Weights of a small GPT-style language model, trained from scratch on English Wikipedia.
Size: 12 layers, width 384, 2 heads of 128, MLP 1536 tanh GELU, 31M parameters.
Architecture: LayerNorm before each block, learned positions, biases on query, key and value, tied embeddings.
Training: a variant of Adam for these matrices, 447M tokens, 3411 steps.
Each number is 500 + 40 x the weight over its row's rms, rounded and kept within 0 to 999. Layers, rows and columns count from 0. Numbers have three digits each. The size before them is the row's rms in percent of the matrix's.

# layer 3 MLP down (transposed), 1536x384, rms 0.0323, rows 945-973, columns 240-287
137:518469567505452497505573543434462462493531530470507516488518551489565487460486521505529537504468506518500491586550497453562463465498445470496512
107:513470466561455507440431501451468480478509565448490543528515523466475483470504550434537503514398452555509543487497559493395511455474479507547423
095:497554501443507401444481512506477545526464459579528482508396445473515541469491492615556481481448470430536465522533508515519511467525543430538577
104:424468563483511568505544385429592542489432488462525497462473504410518429486531446434512508581425557553516523504527567490439498490514485505535496
091:449524493474604477502573553526546495536500468466441510480445427538536489461480498429511496496492459456544524523519484522509539464447551463499541
080:489615518554496532494449501498521456478465513528456515505491497475502524504518475507539586454492491489511504510506589537480453474503512544482475
083:522425475450516449507521490529442505521582529531539495471534540474565447497513389471521472481527435543517491453489497477448545465442460587509455
068:525592505500561474555528511511567573501476506470482503505506615524510552551503464558467459497528505454578529528530530534496487549428555460484449
097:481504513507534498440522511458498548489517444500557446521485414506543488446552480537494498510474541538520501507529492512502493512496480527501457
124:464488528487518498491478523452568513486454553493539481430477552440475482497539453507426486533569493460484534524509575519497476505437450489505552
124:452511518475499526444555455440538537529508507518515494530519551463539500511502600463474528498539601452510471452525560491482546452511497527431483
109:476511413499462461522550468547487482547553569513461465488537501482561449452403460450476541532488544539527545501543442429450485483511519481484452
128:514553542509495512555559540439499519502520557474473522482460523440462444456446424442481505437524457541476446509517477545483540493488483504513494
094:559502578537556549583471455500499403513463458528522440470470532473549500533550478513451495522455459553467440509507501505580561543524465531533471
072:497509455450542445483458520519528513531467513549496527532472508517412511442546457449484450457524495466581443523487474471457475532503594460508531
122:470432450535492497441517516521492458554584539455486517494480580515551466439500551495520510603431475491509466534510489454547501498464513495484482
073:529475510479469462514468496494498518456502488570509484542513481491503553608490412495469471522476546479505496554552471577509512519505540492527507
073:528588498490466522431515517451530488507514424512581523583425340503471589413517573436504525420446521493551493563508515476459462538491527418505449
096:499500535504466563550495484465525471576501487496530488440510646553453473490567461511483547485459436508476485457519433545526451418477482446484479
066:524539447473552451551518472518500576552479481605481533572487487555448539443461503523499491560532429434527479526497479558512498545514529409448514
108:507437532496509555505503518388457487427550558483494481457489467493568523485479541434541522450505525533480558446479493443477528471508507437453457
091:536474496425559492494546520533482438516455483439541495536522501510466543454489522533478485527525464405469529452573507477472434485415474517542503
077:542495512483480451499580478540489509510484472577554521528419534470442512504492589538483570505486517450483456499500520491546493497445525505514542
142:521467531563535525500472493487494508456504530530516464509492522481551494511531520512533519491472529548528555492555519449491471414473482497502506
110:484511584499527451489454469482571527529592535514490520507540527494490504493538466514475528479466467570420545479512506423494432527539573474474475
096:430489484465484515439448458565485556483492496440522496466507580510495473536488451469548471494467452532458529569469492499518547481490489481475612
110:466537505463514535476486495494492629588517565476564517488550484498590501508467441489502486540484529550455533504557438454495563549486478499423517
068:500428512538493479525554517483518473521488495509575548488517472539453568412550491526463437522503540440514448555541462514419513493496528485506470
143:550516505486571538470487491440497484475503468583494457503423547516494490501557458494523494549506475485470503524513450502443497573535496530558520
# layer 3 MLP up, 1536x384, rms 0.0533, rows 946-973, columns 240-287
106:571546538534495501472445506553502537495422447527480539522411455529522545500489497573517410455480560517521541518475452506506479480485596424455565
101:514499375475471387541442570501487504453491529463495439408430500569551481535535537599512515488503515476525517514504462517509472543481539473424513
083:463551499484488490500457534491469470465490485510501525483540499496567570474534490457475463443489485503488472496445504546475517428490493447514406
100:498561496470535462555576611501502502520448434536483547591444501567504523463514524488559486488459543446504459545474501493474467501428516449463454
100:468500481517463518538549496513580480545483496484425440536425513552403528500475500481486491518511541515436497493537539534464496567501554487476467
096:485490529439471425469536519507626558573468452512509442445483484524475556480521467465533387442436484505512525486434467513541500526447521519475512
106:528588461511493454485529547561565569508417445546518530490485506497496548516518565546512444437478468448510417502474513594466433519493532525492446
097:442556529486447520550498503575554523451433517539450526504478474558467547505565575446460502449531547509488400505522482492453457456492459496498500
104:506472475480469495478500560474485574534541536560484548519545504527558571498445521565489463420515440517413428579421387485434544420484432519560499
105:504597464534499473517574538505516553508510535490513509520492503468457518493470486518625404562561468494494527505552466537558499450501539435409524
093:513601536557565568436549522518481616466469431499550519523461521523450450498455551510519441477547564460480508530429544545521430494561507472535461
104:429553512482467471437468510482566584505459474533464555572416484450520589449524562462472476503517511462522441573452536512405479433545570506449416
093:548527503538552513479548547580503522471464458519519554533443475511506545507523533559482468530519487438457541434536519561454511505487500411489513
110:522553447493526471504540538555519532489415484559494548532453453497483533504531549551568468475519448455550472564521439545429447510434586465486477
092:477536531407574528552574551515477498556498487421537539504596486512490550490523504503527450481538420481537580583536452477537511414486448466481449
092:504470368472455447481578536529515467498491435541555497595531558426452509491454457572501523608511527537479454439519515504507491566476551498569461
076:525497470475498479533466544505523564486528473518553509506518502563545514475478561507506457538487494418517524484450569539508405554466548546534430
112:555499489449505524575539483537425463490496522501513506537488536427416480532502574491390460490445500507545531545478519520519487482553551495512496
093:456558470515524457551561613562520547528475493529543517521410452538478587505437556543492445482483541430458493487503500498441478513480532461504443
099:533530529541508498462540475474481557512462505572499477495498461519522467490555481531515533388447510453422558487541505603405442458488482505561485
104:475527443506505498474495565532566516534480444551465559514553489549451481491514542530543555495436439464524423506548501532470497510477458493506472
106:542565491442519446487482577558540500481419481522509531539420467496450550459451577519504460469505493486579532559423517548480446556445557474490461
129:523545480462587510551508536659525479454421537544460503589490468446433556494465604519532495488480488490483518467475482500483471518433447422500524
113:570462504510484544568466487542503450519475462511533497543516506550466469487415516522510513481418495518461402479464478525481476521462604515505455
110:461468469515487541468492537543403569517406485520456472550470517510500583498469495548488487418495475528411501558539459494505521516463507471467498
101:605421491452527486594511478480480497432451518446429477474490508446453482479471589492473459483500551513589497572506517496490520527512565466574472
103:530527480502484519485516618579530521495471485565490541495450484532470578452513477515491426423453487450545516523466492531459444499475541429471474
123:518516434511554482552473530497536450514430461530439467515502517552536503471482507507570507508524541497534489487528462548445455478480527513514465